{
  "head_dim": 64,
  "qk_norm": true,
  "parallel_block": false,
  "init_std_o": 0.0276,
  "lr_mult_o": 1.3,
  "max_grad_norm": 0.5,
  "decay_fraction": 0.752,
  "batch_tokens": 65536,
  "max_steps": 5283,
  "dataset": "wikipedia_en"
}
Each number is 500 + 25 x the weight over its row's rms, rounded and kept within 0 to 999. Layers, rows and columns count from 0. Numbers have three digits each. The size before them is the row's rms in percent of the matrix's.

# layer 4 MLP up, 768x192, rms 0.205, rows 83-493, columns 160-191
092:531522518471475535505478501486501480500480474448529514509501488527465560531478468507512471504498
103:449482491465475538454517456491488485502498514518522472505514510538542519496534484509476502487450
103:523482482480500466483503523469472515504520485520505494461498514525499542526535530508474476523516
100:488483500476529487519464480534491476465550484475517509544510506500533486529513531476486526480462
088:541548517463506452537526510478466472496505473487492501510482498514491511504516491454512518500462
107:539477496477523481496477482514522479490520492511515506491543482481459492490521507493446471464449
099:507469511514534512490465514481484506482491514460475510525507473505471490483531491460520472496483
090:481480483512494503485497537535444532474520505465509504478505494515503534541482533515485487480533
102:509520517501521515515471468486487495472484520486511517492453533482542485486465496509461514520517
106:549520448478507536465508469530496527518494546517530518549498444488480491513482517505481528497515
100:496509468473533490506500487480484491467512517455531534522484493498511516500478504528516527498566
105:446487480458474506524463529500513476493510533461493506505563489509517445491477507509526497449480
083:487472488548492452491532491490489499517514548468472537564483495543488526480499564516496477464492
099:512506471501467479448494473501478500466485519509466478484462510499510480528461455515527524452510
093:540527492485496541523486510499475455465510477507448535520478542482513490515532498497463504528528
107:504495468555506505500479515519521552466539533524465513498509498503466539530481475505544525515516
093:491495491488532472524507533499463477493484527494493500510477518522516502531499501512488511482499
103:510499496499468513535507522465549504494531484483508502451506497478535465521489491556446500480535
100:492502450461526487487465487528520502480538571547504488515511497506511468463456486546499483491487
080:504484492487511559490483492520473523515524510493527498530519474456483493498485518522486532487507
099:473491493499496501489507480562467488482497494513504504535500477503491496486518500494511495473510
100:501518469485519484511501486509523524518492495503498496539493480490481477430502524502514493483519
101:503507533524507470512551513525472524524499556518497511461481500512489465484475480485470495548539
098:531516505438521481500477505497453501501499550517513495520510527512472466501507489509502551513504
100:497480488487478483474476517507504488530438519461531509483492478451510492481486522479552490515506
098:450509491481493498491530496531512518481516533551498498482470554549489495498503478537488516488521
103:485512437461500507495526499515581519519510513497506491473534500502486472525523525487480492478511
099:508529486488512516499505527477515442498513529463448511505452531516495539491466462509507524485525
105:510459450485506554500487484518475495480466471562460434501529550518489525511500533516449532486510
093:506500522508488464515520517480526513532488507473492556506484523492503473527469450465446536500476
099:464545506484530492545445490522490518517513505471461452513491511518513548473488471525523514478500
111:498499530512524483532533510498516462544510524524497508489523489497499475484506500471488463484486
101:499520553472546525501513457468502485474521544495470504466507519489504491482493474530513474482468
097:552448483464502493506471484483512536491466514501494481481505461510511497506470475489544514496496
094:521516492503470476463549484521523469467537529509531510536495492507465520527480455506524520489496
101:505512489462536525493522545482490523523523515520520514513536516523520503542510501495503446474482
099:529514524478507518504511500494495514483505455502523532485496441485499535472512485497487452491480
108:486491525457481520505494533536501460509499535497501475501511533510491483532514514511512498464467
098:519493470477507509490548543547491487475527514545472494511425543518467487489515539526492503541479
097:515580505487473548481524498492465480492486518487546521495520477522534482506485499496545474512492
097:517478524507509538487550493472531506465542456466447513466535537472483535481504510515471494506537
104:535533494492491525542463539487480494533510516484482484507489439469498535489504486504514485481495
102:521502515466524564488521530510477443484500504477437504456502449483472519547476524521484536475505
094:483503515494488442489504450514494520507516454473459482518497480471517493514536491481462513522491
095:507526521505489471502491478506501539459514495465492525527481477510519440529516489520492494510488
103:476509493510473491537505482506473508527521444458502489505477529507474495510522479481502504517472
098:461531518502491481531554492512486455506491498510504481482475495497536538478524507507493546499497
101:529536509493496481495514545513550482552532537517478510511522516523509466547479531501493491499488
098:498500484534478541523507524519505538455496549483481463517531527478444472459472511436535486526530
096:482499472503494507528487495485525483511520492499474468526481468515498502475513480530530530496494
092:510511502512492486441506545499504536502502431513471501473514514493472494513494527451470489480447
104:535495484504497529474503490460516500532523476506494523473524519521500521462475506514495483491491
106:474497491515532477539493474503520536545507478523508497505490519522516495493486490512462477459474
104:514536480486509479525514450462483546502497541498534476509504495473488520511458463500512514483466
102:487494508521511500478491529522512469520546517506480487484521500520498461492537468478548445537513
098:482515454517495483493472457471482509456499516551521542504489523499472488530506460501482479512510
098:518515525497475502465465532493522484499512531504529507504462448554519484487530525470497476524512
083:449514495504476475477492502495508524451533481495485532496511492481500546487469535491497501514472
098:484458502486534464481488464500552503511477499507494493480515457510521531492514481567515506493534
096:504499501523496504516479529526505511495503469493437502485533482497467510488485494500515509503528
106:500490513518499510489516474531514457484506506501454492453508493518482477556485556522492469529508
103:489511507549521539490529499504499474477490500487477503546510494525521483513469498486514525490546
091:507520472548512458494527520488498507501544486492480505536507489518475506444510471498501491516474
111:531497457513503519535465532535502498523541517515495503503499474509499499521510527474510563481470
087:519458525479514518506495457529538507503515530482494498534506535495512519475547486490511536516512
097:468529474528471473511475517497476506526521475461494488500500460502473476481503519481499463485501
096:519495509512500485538496526545475499505478488515485507566469546488483494539532483497449483501562
099:477529491516478486475476489541489512451558488481470518511455466508499512502558485505519496523475
100:476543483485506527519470496507461465499502525498496508485558445470459509470500494515486502469493
111:499474459501506481499524484523534477502489478516468513533571492468496467500484486503506483469470
100:518463508489493488552497511543524486490468494505457514529497507494484519548501459491500504487509
099:497528514519486538504528469513523522486489517540487480552491462472455539495505484530509504505474
099:496552521508541493451495494528513529529491502486539498514520549486544533479516490491459515475519
096:510533518532518508455545508509483548532496515499472506490520485500527468549483514497497505519479
091:488521505519483535507489502472457493488500490493516487509553483479507555497528461533510512539455
092:512487481462514515477500461471522544487512506482460454483514490537518566506472562507519457490483
101:485499480476481516478510505506498472540515555501534491524485545481463527478504448499483493535493
096:509499570469485500506469494504493519526541524511519475513483494495501501484491485547514494501502
101:467514517499478481515537511513483502483469484509578514525525439457509499496500499511515501462491
100:527544493514445508501495499487515493481485476465519504484518472512510505492463498500472503522539
090:521512468490479476517501479497518491510520492520479476488492502460485511481493529554492467464475
100:511490521479515505457521474515521498477454529509534498501520468489514523444498529520504475516541
089:501475500529487527536467461542528491471525497460524516531491521493435492495536458517437547491470
096:492493545514473525455556540570495554485525489517493507501516475519495515481491538492520545463514
098:487502527509447501516502483528517466459512507544472530468489487519480509510494509518478512510493
112:463473510525471480504483496498518470444477490488505527477509497494480508494506525507494486529481
105:513514522491473522499558515524497506478501499517526498527493544474504513516527489535489517491463
103:495462531483478493486543463523507493508486473515463487513509481486478488495471481535518521417443
099:514466501500534502473482546525493500508510511500542455469515523540494497485476513485451495489534
105:500523514475491514459528496482478502480538514508533478548505490480467489529548512478508508468472
097:463521509482497490454468471510500520472461501478497488503479471481517461481495465498479549504483
094:490475515475485490532432535482503460484539502526496512517493485444526533493490517496490487513485
097:485490494562538498493437527561440530453493484504510515454510503514498525523528505448465517528499
101:481526506484499482522509535522509521522511523492503471488488530511516519513502527521518556503467
102:512517539464517515457541471525480499504511433506509479513451555521543515474500464487522522505500
107:487476519519513526477508504508503462494530490501475477531524540478515594476531487472515461487480
099:473468506535506510514526460433515481498492509505525496462491511524494474556468467529458513483464
097:495518468456494487458483496508504507474486486491486498487509484481526505460490498535515526468474
096:504456487471503488472509508500525490468499479528473524493498524511496506492503529476481530487499
097:494499494516496505461484501471483524474487542539487515525526479478501471469496467481481515491523
096:508527502499516485490543500517493517516501460491520484483506534453537477507501543483523492498465
105:526520560506502482485492536551541518513490495464492433536466515506538537489459534539512529520506
103:501484482533512530532513514523500512539493489502485469472508518442496498507495485508467473494459
098:522441470483472452505486539464510460492501502480495497477515480504503463486477516478546533502543
106:482492487484534511485512480480514519512505494513477544475504546562556466483527515534449527471521
097:479493519518512450488507447499535473509501479483483471500479489456483465479479506503479521509525
093:469523449464450487536550529532499581478499527481518521512506527518483464526519516484473474494518
097:499501471471479492513516481531483509472547494518508510537534511479502509566501536509499502487502
102:456480487478491523520472534531500480494520499477498514498457501479450513475479505486472487524499
104:485457479488500505492468529478503488470522506458475560503469484496510509533514491477490475483534
098:483494502499510471505547530508523489483504485482482516493504504495535489504483478508476503488491
099:521545497481539505470490488479503505477504485511554509529477479499483499484565504488546503504477
096:545489519530467495519494491527461526503493500503457530481495520486474504487546506514492508483525
097:504542478485454526506473494487502500440556489506514478537476478462475462467496463562493529466486
094:513502525508426504503496480546461482508483524520543510507522492479523469525517493471525513481504
101:466503502498515487485496503492486493490512514474505501510521487483510523462497534519504431497497
094:492525489477531506463523478528512500490556496493464502480452477491495502507508519527463530518529
099:500470489481530531455472497546487483542529509512514475560501528485495528491498515526465471511507
099:511497497509559464484488505510505505480491488451515463510462444488478542463509524500503509485457
100:493506533515515489532525493474515500524495475483536505484493470518468492526538498515475537508467
105:494487501488498489509490482507521470497536525506478534531516543510496479490492483525495523443507
100:494510517525509458469487486513507553493521487528483470489501419480494514504505528508496484464511
104:498486497507473460535566468488511475500555506503509515499510458475529512529477518485517575498517
085:486526477501503497552498521491453464487559527504526518511492520451473494503476499492472505481450
107:511523458491493479498561496484475493481498516531523514493516479488491520518522479527505465498504
117:479507492466462500533516467490465498530509490484454519476537490480496484505468556477501495511478
101:491496527469498519510471465495526516523501484496529478475491457521440512507481483489493490497483
109:502498484541518515550513513538474508487471513496504514529493489533509484503497468525506492510544
098:528486481467484525475507519496514461515482501500538506478534478506480468498506482538456512512457
103:475483459496536455529500460513488495508487502481521546511532511471517496437491491522548509476488
099:505504501495509548517513500492500514543477506524510507487442481492480519481511542498453519497528
090:476510520462504460510487507508476480520460475561481496465504545499495519484481495538496498506458
101:496483549485528474474477531533474490526484486485483505534471532495514533480501512489499523447491
110:519506488472485478517499510496526508529490466529495486487532478499493502487534508523516537478496
092:487482495469496455492491518496454511464514488465469545502446518487476492481529514476476542464495
101:535494485490436517474474479533517473488442501516465507454503505496458469519489521477512475475498
097:499509483489489503491483477515534454482522473507512513489538535529487502518448518513472529468501
099:487491470479464508471514520474523487475487467526519505447548485492465495477490514484467511516432
104:485472503501509485526505503479486453511523472525506529487457494517490509494505517482522467496533
099:521511559487516513473515451489517481517492478513487495524528512481491527504504502537472513525495
105:509508526491485519503481477508485515508551465522526460523522510559539551522474549459515496526515
097:483485423519490471466490467484539500519521496487522478520542500504492512509528490527507489537476
111:486464507515496450506544475495482482507508479467539483506502537483483462519503495492504471478487
100:525496505483485544489528510498521462533501519514526496531547518479525519538532509465506457481486
103:482545494479474488511484494517469508463511507505521504550477506458484502457494513452501525494519
104:489528524517500512491520493502540524493555507481462459503492509502475487519544520510466483494503
096:501512490525475524440486485490508477476550532493476510476461469532493480480498525486533550490515
109:473506474488505484507469519513528528539493483529479481569450502441528444507484521505446479499506
107:524511500468460533481487471534480492447496524507505438522486540497463504524495496485498487501509
104:542507535504485485506519499522530496459517524500513510499486517487517496515473501468484487528489
101:529510517503518504473520496474515465516486506531511495498496530495526498492553449515500490496489
101:456488522475508564514535506518490469488505498515541524477468486516546492465518457511454511456523
092:497557512474486475508486520495517525551496513518529485492443515528517496512474512489522520463533
108:496530495478470485521504540471475471468514483473500475498506492525508498464497515536546439508527
090:484470488490497535523522569520468524469477474497513480484527523494513488471522484495494501501482
105:443477521503486522524487465495476454549512513476495515487525506485476444509555541488480494502518
092:492561531530505485474492519464480496513456494481529464520504454494487476469508474505499502526457
106:525517527537508488486510553487489503511510554506445468477482505514523487513508485491509491517495
101:514512436435508541488528477504480477517499460506484476477500450490533473478476510486517527530495
109:497516477509502464482520480499504504511485467467486493508526490512535488515467523496504535509505
107:524525474524525521485498456524523521489497517492468485490509510479495489521506519521475511513490
096:483481522499476506485501530522502482509570533518483439518492494470493502516520501487492491532469
099:488508516515473482502482482470512516510521465546499492503494518485504500513528482498502548530471
100:483510505500500516511553504530529481483523508505451514544503500502517491508439545521423564503495
097:456496584479491491505490492519522493481526534443517527547516475521486501532527492491526531514474
106:557492496498525531466483501507446497457516515476455510487488521484500486493489513512500468521534
106:485498568532509506521509531492505517465482479471476496506484536504533529492489430516493498489479
109:463526465448484509532496508518502484514481511474501498510518511506526531510466537477490503548540
099:537499519465516493478504521484511500478480490518507509493573455517504560492506511493533515507506
096:489487518513500536493512492516458523480551475514492523499513436494498489518502490442507508457475
094:477499531495495517482489489457513470508461529486464453475474503498468488510528470504527494497483
105:482496517510546476505538507502523510520500546486525492516494474459504542480514492496539521501489
093:522506476529491502480513527511516502513524495485533494517510483505517479489524516512544521498499
091:470516505502473509491489481515457539474505507535481552516474443519499508487550508512501482509474
099:502513493512507455482512505505509490529500454493433482478519473494516486478470560502520527476482
104:465469498510494495521546509497499490519484445524550514510441506452526509499539517488461517492517
098:507493478504473473490499482534490501447506513521489537547511546494447539527518491454456530503484
100:465495518499515475475446491519512488543505478491518504518501501484517526522471489500469510522514
099:481514499486497522509490447528496467505491528495507534517472541502523476506466485480477488453467
106:520474526457501504462524505566522511525492514501532462483504499483520481466452499525544514479517
094:524515502481481503496473457508496489436502496499475493499516505485547480493491482495504513493498
100:499508483495491489534512488531483524485518457479541500535511476488490488542528486529501496545492
100:467542496454475492488475495541466518490518477515495536523468525476461489461540519442508517526542
095:499536516529518463495540520528511506485511523495490489504477499510480483493475504531519496489494
098:485474492457544485490468504520515454464530486469520485513478509470466522447518521524436484513525
107:500508512505465499470544503510504528480525537486479506525477512557466510549473512536517559496524
108:464515542492517526523487523500474495529476543497506506489501466525446466473503506507452500488460
097:474490503500457528517518516552471503516491516479509489491494505510504536516469498523478513531530
099:490463483516520499497500470494478486482537462449502506452532543501492528456477497496473519502507
103:464525513528504493484524484504498565471531516445477501489482501497491499526509547499520513508511
104:491487480498529533518508554494487491497510497491487479456477479526493530473480520491471476507525
098:504486518518486506469545502463510520474478473482539513515493494450525511482499468516516501535498
099:453549503462479490485496475526491514494521536553516492537468512481527482523502503533483482504481
103:491510506501505503486502470513443514465469525484517453491500485458490487458523489507497498467496
097:525524490509499522504538469484464468483494517462457513521526516466521474507464476507504492514510
109:532526515498479497492509523535502540497506461466522509515526519484486446504470529486531515541447
102:495504500463494483465495493483540512493569520501497461497490508558522523533500547510511504489533
102:473514470490478511563453576516517498523532448512540500512475493508473493524480472545517499478465
104:482533528490522507496501522531530530506470479504511540508527502461522516513513504512481497509497
100:542490488486480470469497548497544538480545519507504521507545500523506510476470511500466510484503
086:493488473501473530516535501529502530514488500501503502486489468474489493465470520523479511456510
121:462527509497515542505559474479504479465479494476484500516548532497497540503491478506535480462555
101:469539483525490449511481499531466534500527504517506533495554485488499499501531463518487468466494
104:457513532514500480477494510513484493506492523512524480453446478474498531475492505509471456494479
108:516508512474506448535508548454529474493506527502499459537536531501505518519468511510530525530530
103:467519473442487459463445447516503531506520505512498479509463495503443482508468487497513475517512
098:479498483499518550474484506525495519515513527496522470527512482508501500476461505484514554475483
095:492489508505548497490509498533505532497520483465508493555513474421518509500527535510471469467535
097:515532491498466516523474513476499516480543497491502492530497524481523510494541492493528518462528
106:512494509538497519499499570508485496497565487491486477472480524488482495478503519489485503562535
093:517495502499480454483512589496495506525485489459480480548499526487533500513504500465526526508519
105:461543500482523489477499523457496490507520520481507488470481478443519499564474500436512488495515
104:483539473487447473512468551541483523477541470465499474550522450514511516490493488453482488485493
097:500521485505461500523498476531468499500463513530500503512519484473489469481511490486491451509480
104:534554494498512484496480525519536590515517521494494488535502534496529494467523512507503497495505
095:557514450455503500523500491531531456517480518539488489499537493470530439517497540523500498490493
112:501497462525477410532482505499505501478481498542505496507513467463464493495515494508507523499502
099:515507523543452494493559520524496537519503509524514507515514488516509506468495534535497504482471
102:501503511551470535550508500518497519475491477542486493520488527531545551475481494501466500478462
103:523471479487475508504472514509453509443518488543525483508521502499529472466459475489472487522500
102:516495472498534524456481536501498457486443506485486465500461510520517520462508501504489525480487
104:452527482479538485468506513492491532503492527496504508531509535459490525493436546472500492490487
096:534487526495496447464511501494482532467464519523459462465503521514500487507508523505498524461512
106:484527496516519495529524506511439480477513548505526524489435501471495478518504491553499522529512
097:500459531532444492492480534520490532541483492520458528523473499485454500480498502513472512488503
097:522485476491553479528501471492516487492515508504530459487446526508507531490499516516477497515487
096:507506510536500504510499466521499455479493543541505495514496501514478447507495485503487446502484
099:488503454506497511506501514530534524484503517480442487495484540482507502511486507529492560474520
092:531510520542469477506502457517520518496497489531501448468550477481516507523504516494505537474449
107:481494471494489503496501493489446538529490488554470503506492534490470451486486507485489459552500
094:504516519478493472519504520506493514486454452552488480485495518475499484484545472488460503486473
104:478485489509483492437505471473545494493519441508477507521452513498504472476497494521518521485483
099:556497493489509480456494504487480499507515530505504494472516509480555489499464472509510509433511
096:523487537485474526508488526516469507489560541535538453541513521489467500531488507487522497474544
097:517519495525497542452497524540503479501498494497474494469514462466504514502503526506506541501507
100:486516438484483451511553456529472493473480533466497546466480486508465495475507536490510505542507
102:509515525471477500507504536514463488537508476491496533486515509467475469475521518485520509503508
107:481510495528479477508528508496498498503557460525486492541501485495487499520521566465442523483455
101:515468533527535530486495508471485484529504451506518490507505482514512517470493502529516569452507
103:497574432500510496475479492530523502525512526485539492531525487512500515481492479499530513517522
094:478458531488516471537512540496506535446522545492538479479497515530539494491490494539524512464470
097:524501494507469520476516487548534510483544454467504499492482498481488463509523469487478465508478
096:496491489489515514544474484527494480544452498488503507503518508520499523487529509433536569500505
099:505548477491483480487510520548502494511527529491504533471556487528470517501504543560545486513503
100:526482529518512450456480521488543484497554502509501528537500562467466480479509508498510526532473
101:473514491465490479524479555480552503513563501537511460464509530483510501510457490514506514507472
108:490476484481485526550511542451481475507490520476472543494538510521512497506517494508488480548549
094:454534509512494510566483473507461445508504490516482516478514497537502517510498522468495535562499
100:487517535484515472518452503528457505466448505478513489496477518475519493515537488508510470506490
096:461490463463457499486502508504518511450488475545556522480520511480482496527532481509513511500542
100:526511541468487528490552504493517506483530501492483492466452481468504505501507545518518480494464
103:496517559481480542506462503527503465506506482474497493486508507487485497508512543502510458486531
105:516439496538502477485482507540520500523507475475518465475510517519503524462550528494480497511468
104:520489513446510532450457527490513544508496485494460492474525518514538497488508504478521499516493
102:480525497497490515499505519523489505460505497483525504487476460468506545515491506499495468496478
098:468499481500502517515497517536517504526535502520517512477464497487518485526490518474514508461541
097:488496472510525550460486501488536513520507492486484500466502523488523492503531486517494490514443
083:519514511498505458517494503488454497527490499509519532504514531518540453498502486473530484508478
095:457483490488506474527523534500490544496500470468460514523546519489485539487493504507474549481479
095:489540506471482450473481520499499491504491524422482484498492485499486508541528482530487464484517
100:502468546509467527517503494465517512493479528499536494534474534537453482506476490500492516517539
105:504545505458541518505524499489548533497468478533468517485498524497500509500447503455548510510499
101:511488483491482490557509566537488482462470465481463552430458486518484520480515432479496496553508
107:515511475489485517503501467463497478464503494462539519504514509512496490510482538493455501515548
106:513536533486518541500471498498473492524487525549476546513510516490488489519520500492463533472484
099:461489496455483526519496485533512527502514500535506525444516498522515504476524536523525511473478
093:499522514457467506483535525489532502543520451483485527484507517500499498484489477500503515484503
097:505508500524479501538537465511474495473479468475493456514478508527539501500510482503494484512505
106:513471543510458502482485481488449492466469516462519450483492545466543446479523544517496463511519
099:531509540529512510517524500518498477496482522474484507507493451499522510505452530509513496526505
100:515517538482481491517493549558491508534488506447488503570483511499525489489483505458473477521495
104:477514494504519525494496500519494487510505518480528491493493510524528489492507496486533497479491
105:472495523493526497461517463485507509512477480511500478440508522451552532483489492462454470542529
100:487514473495505518518487506485474488525540484467486470512502521499465516543493504515473495506489
100:531461474507482483522505520523482508479509480541489489474547512488522506498511512514489469499529
095:521511486474488499479486513457467531476510477454492517531500500449519530530501481514530471498518
094:476511483541488489504495486464475507496447474547493473495495514508513492453488493498470495478525
093:547520501469498493485494523462456500490528473502470508509501569506525486471494515492487531507490
106:488557507483488512516502528496535477474497553499500488512514475546493544473522514525522526482526
104:445473484529500461511500496513474539509527484494504537492494491474526502491508543493527510525488
103:524503485493489503474475507571453501478540529530489511520472499488530488536488507478512474509528
094:523485479491472498543508465498524480512536487459513505512492504531522477525505508501529525527517
100:524480474521493503438473540494481504467524565529509478497535494491486519462516524510533493547513
102:492447482545472521533546471505487498508496563479497472472501508503524506466528463490477492484487
106:536495503509506484523470507548544487491517529480474441513484458503483526507473502479511470490485
102:495470495512509505483499521473502512505490485509495497492527509503508491518483469465484517518510
102:506524542538433514464489513548497514510497517521514534460484487512495520533502475448469528509508
106:489457533476472502516498483458497500478475500488459447491506522506446540495494512503496496469511
097:478525480498490472481510512521459505475494496439450537449469498571501515501448517474477534475491
094:494468492483548492452492514502490498470497449463496493465495467477483475444464496477508444493482
107:503517502490521495488471515487480499507530488516526542486461483485558537507492506495485527501503
106:485512467465502502481534475498507508498496505429527506501469533456498500470473471509488460485475
105:491490495477509483497459521483508532495515484496513514507533505503537473491526494459519492464459
106:488529472504472497436547489504488503480538483498546497484498512457500517446451528514527504475511
103:523521485517485526525501541554482479513504512544520508472536489502530519490489501483496494488518
100:522527483513484470513510529459492526507499510536490453488469472475541522502480529505524492507458
102:502443491474487482453460479489499518508515474481527519515506476513496537507533483501501480463513
100:506491496518484470512484478488458485506554495555499521490509520489490519450552525499456481478461
100:481502501490496482536443533487502494464492510501497506511470538510480472507476507502481491476530
100:507518498475506512506479544503499502558502506532508510501556521474516502498484482483506505516559
093:495527476473485511475509461494542488508466504494457477474474541464485531513531514478501504516534
102:501510473476563494492520524465535497518515485518506508545475499493485540445518541497476491463464
104:510475501497483540487514465487525479495510467528491485491484544483433519526484480471521460580472
096:497535512500467493481485512521499569464527481505530500571517475517494508465450511470528516476477
097:465481512471515523489515510548495489494487508490475528469547524553516516467463473513501493434481
093:499470540515459455484509454472489504479501506525509460460483502475463464518480501475498549518492
098:433478497470499509475500546516493468456499493519495504488491494484476519493437496527451480491499
104:469511501494479511497440486484502493493516485499563486484534498523515554529505540518485479540523
098:499472486502499511509510540492508457512503520541531516515549520503522468530526553481447557456519
094:508473508463490486483485538498497514504515490517527452489492507502512514470501479482516454477505
099:460515485492506512489490487525456518515472519496499446541466487521506489497506522461482515515530
104:480516504459527461487489487503496523497482517496501510527481485471493511489506472488486502495472
107:509562446526451527463524519487516470491502482528534529516540495524543491507444478521517505472540
100:494507455507517523530480545496527495487498498521466507534550494460507526493489497508492529487519
098:544503490465499487495528476507492498520475543494509506479499494486506524521496471494515492498464
094:489524530477513487555489522470476512501521490531474494513560484494537500499503534531499532492493
100:481526490493562507482531486520473514538538474480527502473470487561486507499497499511490512525542
103:529490534519517492440531501492504526485532496451531513546536538522500500515501522515513518481502
096:492462528518476502519480510550487521491515491515554532505525497473500510535508497493486489511492
096:528467509505515541483520474525468501505571502520460501481528505519506485526488490502517515486466
101:503509514485518448524530529501460474480497484494520511538539513511457497503505489549523491496535
094:565510503490525470480520484458516498522556478444502494468565491506504463489484520499483493497460
103:519538518494506514453491503528530511508444552529484519474538516485483505492523512499511493484481
093:494496492478502525487521500525473498503492499522429460462511498525478504511492517469506558497468
091:460534469521509489478482505528493494453495549477513446517474505478522434502502493509477513501486
098:520503522495498512500496479487524499458537523496539510498523484462480519489470496506492520509492
095:485491561502465527466503446525450459481518536531500506493503520533476487485510518505477495478523
100:494541517505484527489507503515495459533470532526541548534490478464464483490504519448529499505539
103:524490503492549452507517498485486512467474541517491488475473518507492478520488495527537470474531
109:470503490510514514458511520511458485492513533460512554503496521468515504472465517447513494471504
098:470513514476533517507499511541494521516525537465513499477475521503490504506492491500506491485519
100:489491507496471490556544541531492533496482509498495454471527507475517507515496474433495467518527
096:510491527537473471505510469510516518471498475583489515492530517524489442481443521472470516541526
104:501505472503506457493472518527506475515516537480526562516522487519483477519514484510456510503510
090:504484498531476524508532489523466517490505465487511500446506499515473514518485483504551507489526
101:534487503495484496501476532456490513482510476530535499502492485506489522490506520522475490438561
110:504518513485504483489464502475532481489519529534466489503537497537504510545523503522525445472551
097:550543508482452506500503531512477510477493525506468492478509504519533507498484522517482482469564
111:470485522458502489452510483494472462530505477508492512511472536492472484502507482507478529460457
095:505484511460526550523514521487479473449471508521519482465485523536459486443507492498481517451544
103:507503522487517500460484473526518477481508510469489431518534537469485516507518480480503496546470
099:506566469505453508501513431463481543496531461476496485523521496461483484496485489507487494507489
103:496508542448511479474506508503520485524488492499553476522520511494490484574507494502525529516503
108:524497488506496530527504508518501460508476504497519480479517512513470549530483484476526513486483
093:535461490477529523510545513500509475524501517494487476476469542476517504483538556539441485523527
106:507450477495460522484491508531522506462504492494508537494514458480492517503487466526547579468488
102:507512502515473504497541467495486483496499477545462491518470499510505492514516483457483507589507
087:459485502498511483498488503499483491504493521451507515512481500492487510499514498448512522482509
093:490498505466451460477542485498502544502473481500555542473515485468497455546517523500522530509531
097:456500539491503509432545499476465498503525512514497451531457506473527503477482502499480498501488
093:490473516500497521487444502530521524499482501474503478470519478472448500462488498498490517498514
102:490539470480492543548497541547521490488531490533486518479529500476470493502510500462503510535472
108:493525489456474487492516502515545467490519512459497490487517508496512494495491533522519475504470
106:476467487496517494511542558504471471548498513549519485526516483500497494485483509467493518494476
091:512493503472492476511535508532512514482494505501473501537489487447494446469464496528507498515491
103:520518532493464487524527480511488520465543465505509554512459515493501475470496557511497521500465
090:471514500515457535507486473477495526475498524499493514530486479480481477524495467494492514518481
104:455474513525493512482487513486487522525509506539510509443488493491470472509571556479508483469486
093:500527448469476539534525489510493505493530530496490478545513519540470509515514440503505532477448
087:499499507487484473511504527503455510506512500514501526540494491492509488479492492526502573508509
097:535506447477494531547443513450501524438481466469494498486517489463503539491497520492472509457488
101:538543475473442468546511495469527449501496530560558514530506488534505490481529489497486505529445
093:497480484504539472529493504491473507476541524529519470551516511481506452527485545471516476454493
107:523534515479486497477486475482506505482500518522515510511483499459498452528525555511506506563504
097:480533510534502511485534514465521514474480501531474483487532509540505571517507524456512499481461
093:520517480518530525530524477550478525490526481514490536505531506472526481490475519498479492497511
094:502533538507491480528452507514477486466502464530523459526509468476507465496510505464512487483495
095:508549481451506491511499504513483492495472472503508511478492542525499500455509526484538517497489
097:486481496472464538489508531497472478503519468521489532479449524496501493480517449546484483485520
104:500539516474508524501478518493513481462525509500474493528521498499502474475500512451519520469464
100:501461510520444496512496468505478488462519510493483510517523492516504503494557480501497537547526
107:523497494516457493560480522498516464485459484523533491519513495533490524456498480516497479490516
103:460442458488474540477505533490525473549510551463499503505512542529465485524558487514489536493512
103:503523414515467528448535484505488511496504511535505466496482491456473466511481498504509503526499
104:468486512471491486471468469496511514496529495509495491512495505501515572515467500548500483503533
107:471503477476529460497518469541487500485516492504553522497483520493487515497506491459467512459507
096:483528503531499499486473479515493497514503487526472499508535459507445520484525526465499523489479
092:532522504535477498448537467491509549492490490493524472519540491505539513464450562561470490487484
095:505450448482531507480497531495503525513517503480522481505487520493487473533523542459545488505505
104:493489521525519503514509488516483498445500471480462489503484516536465518489539476484488537504528
101:487491497473464490515523452500490504521527506536512537500530484496504518539531522420483450552558
097:475465440542492507491475515527527487440508508500521511499510505539558465517523492503476507497500
103:525482505515487528518479485502501472517506496498523466545498509492477522482554500500515517453518
094:516480496518484506517487534463469503516521451498504496491486489490515513507476512486482501499526
093:507506473504514482511506517464530465543519476471463517466496534531510506482498512504482502522490
108:509534494506486528513501518465496488497479478514471463499460512484518472485460565534516544499485
096:428528471496477513493500518523510474511520489498504517474505512514508490481502438487480510540481
100:481479438509524532534475504540458463484506449520514516482510532539514476508477482514468512533520
101:496477510494526541513537493557493480503492444470488461503485538494504513489483483509553500501517
102:498507511541519529497563517496474450520525470494497514520509462503485464524505487474478477465464
103:518519453473514466507479507521459474475506483545506518574511514546482497500481507493547478497521
091:495470544526484520477511508517503524452514562483510518512446491510562508496477494486456504483545
095:479502451537504473498517504475501468482478494510521484474490459533514466488436478481532509537533
110:530539533504479508517550455502520496488498468505487484496467543521502491540505476514486538454506
100:536509496456494485520498532531464462511521467472521527483467491484525528512505499513533483496513
107:503514491514505485480484521500482481495513518516517503489506504508506528516476500462546490522508
106:486472506487496495429524498480492527514512526501493499476463507486523524459522498499494490496499
104:519573473494514519530482512515494475509510516506476478490490504525517468534508456509525503545465
102:494513466476491479509518504505508500454528496523551526521456501510533521498523482502510510500531
094:517499480514535433490513525489438496511491495464487462508545478462476540540504500492507485557460
101:529498507490523478521501485512498520514465497488467515484494474473496503519553483546456481505496
104:487475509492506471463465515479499473501558499467513519512506493489523498543507518539483491472532
099:475547500508472457441514514464504486511457505504473530535468456516472495447493515500472476504482
108:463476495487472473465482531503478489469511500505480539488504536485512483473491488518522482467540
102:533520501533517482512477502509467487504506498503498521551510503463521477490497493518480467506506
092:535497475486469492508460504525492522451511516525498519522503430521517519493468506480509522486475
104:492481540478440507478512435522519476531493506531499527513438497499457492467505471522506477524489
103:517492463486515480489497516463468513526539507545533456476489510464517501529446485438530460550513
097:498506477529517519490516422496495520501492457568480516480507495487483521477489514484467497494491
102:496478499518471514493510476503500490476527521483516486518490534480491534478484544487485503479525
096:508510504497468476489519474497491521482488455519518511534525472523516458479499509552462479498500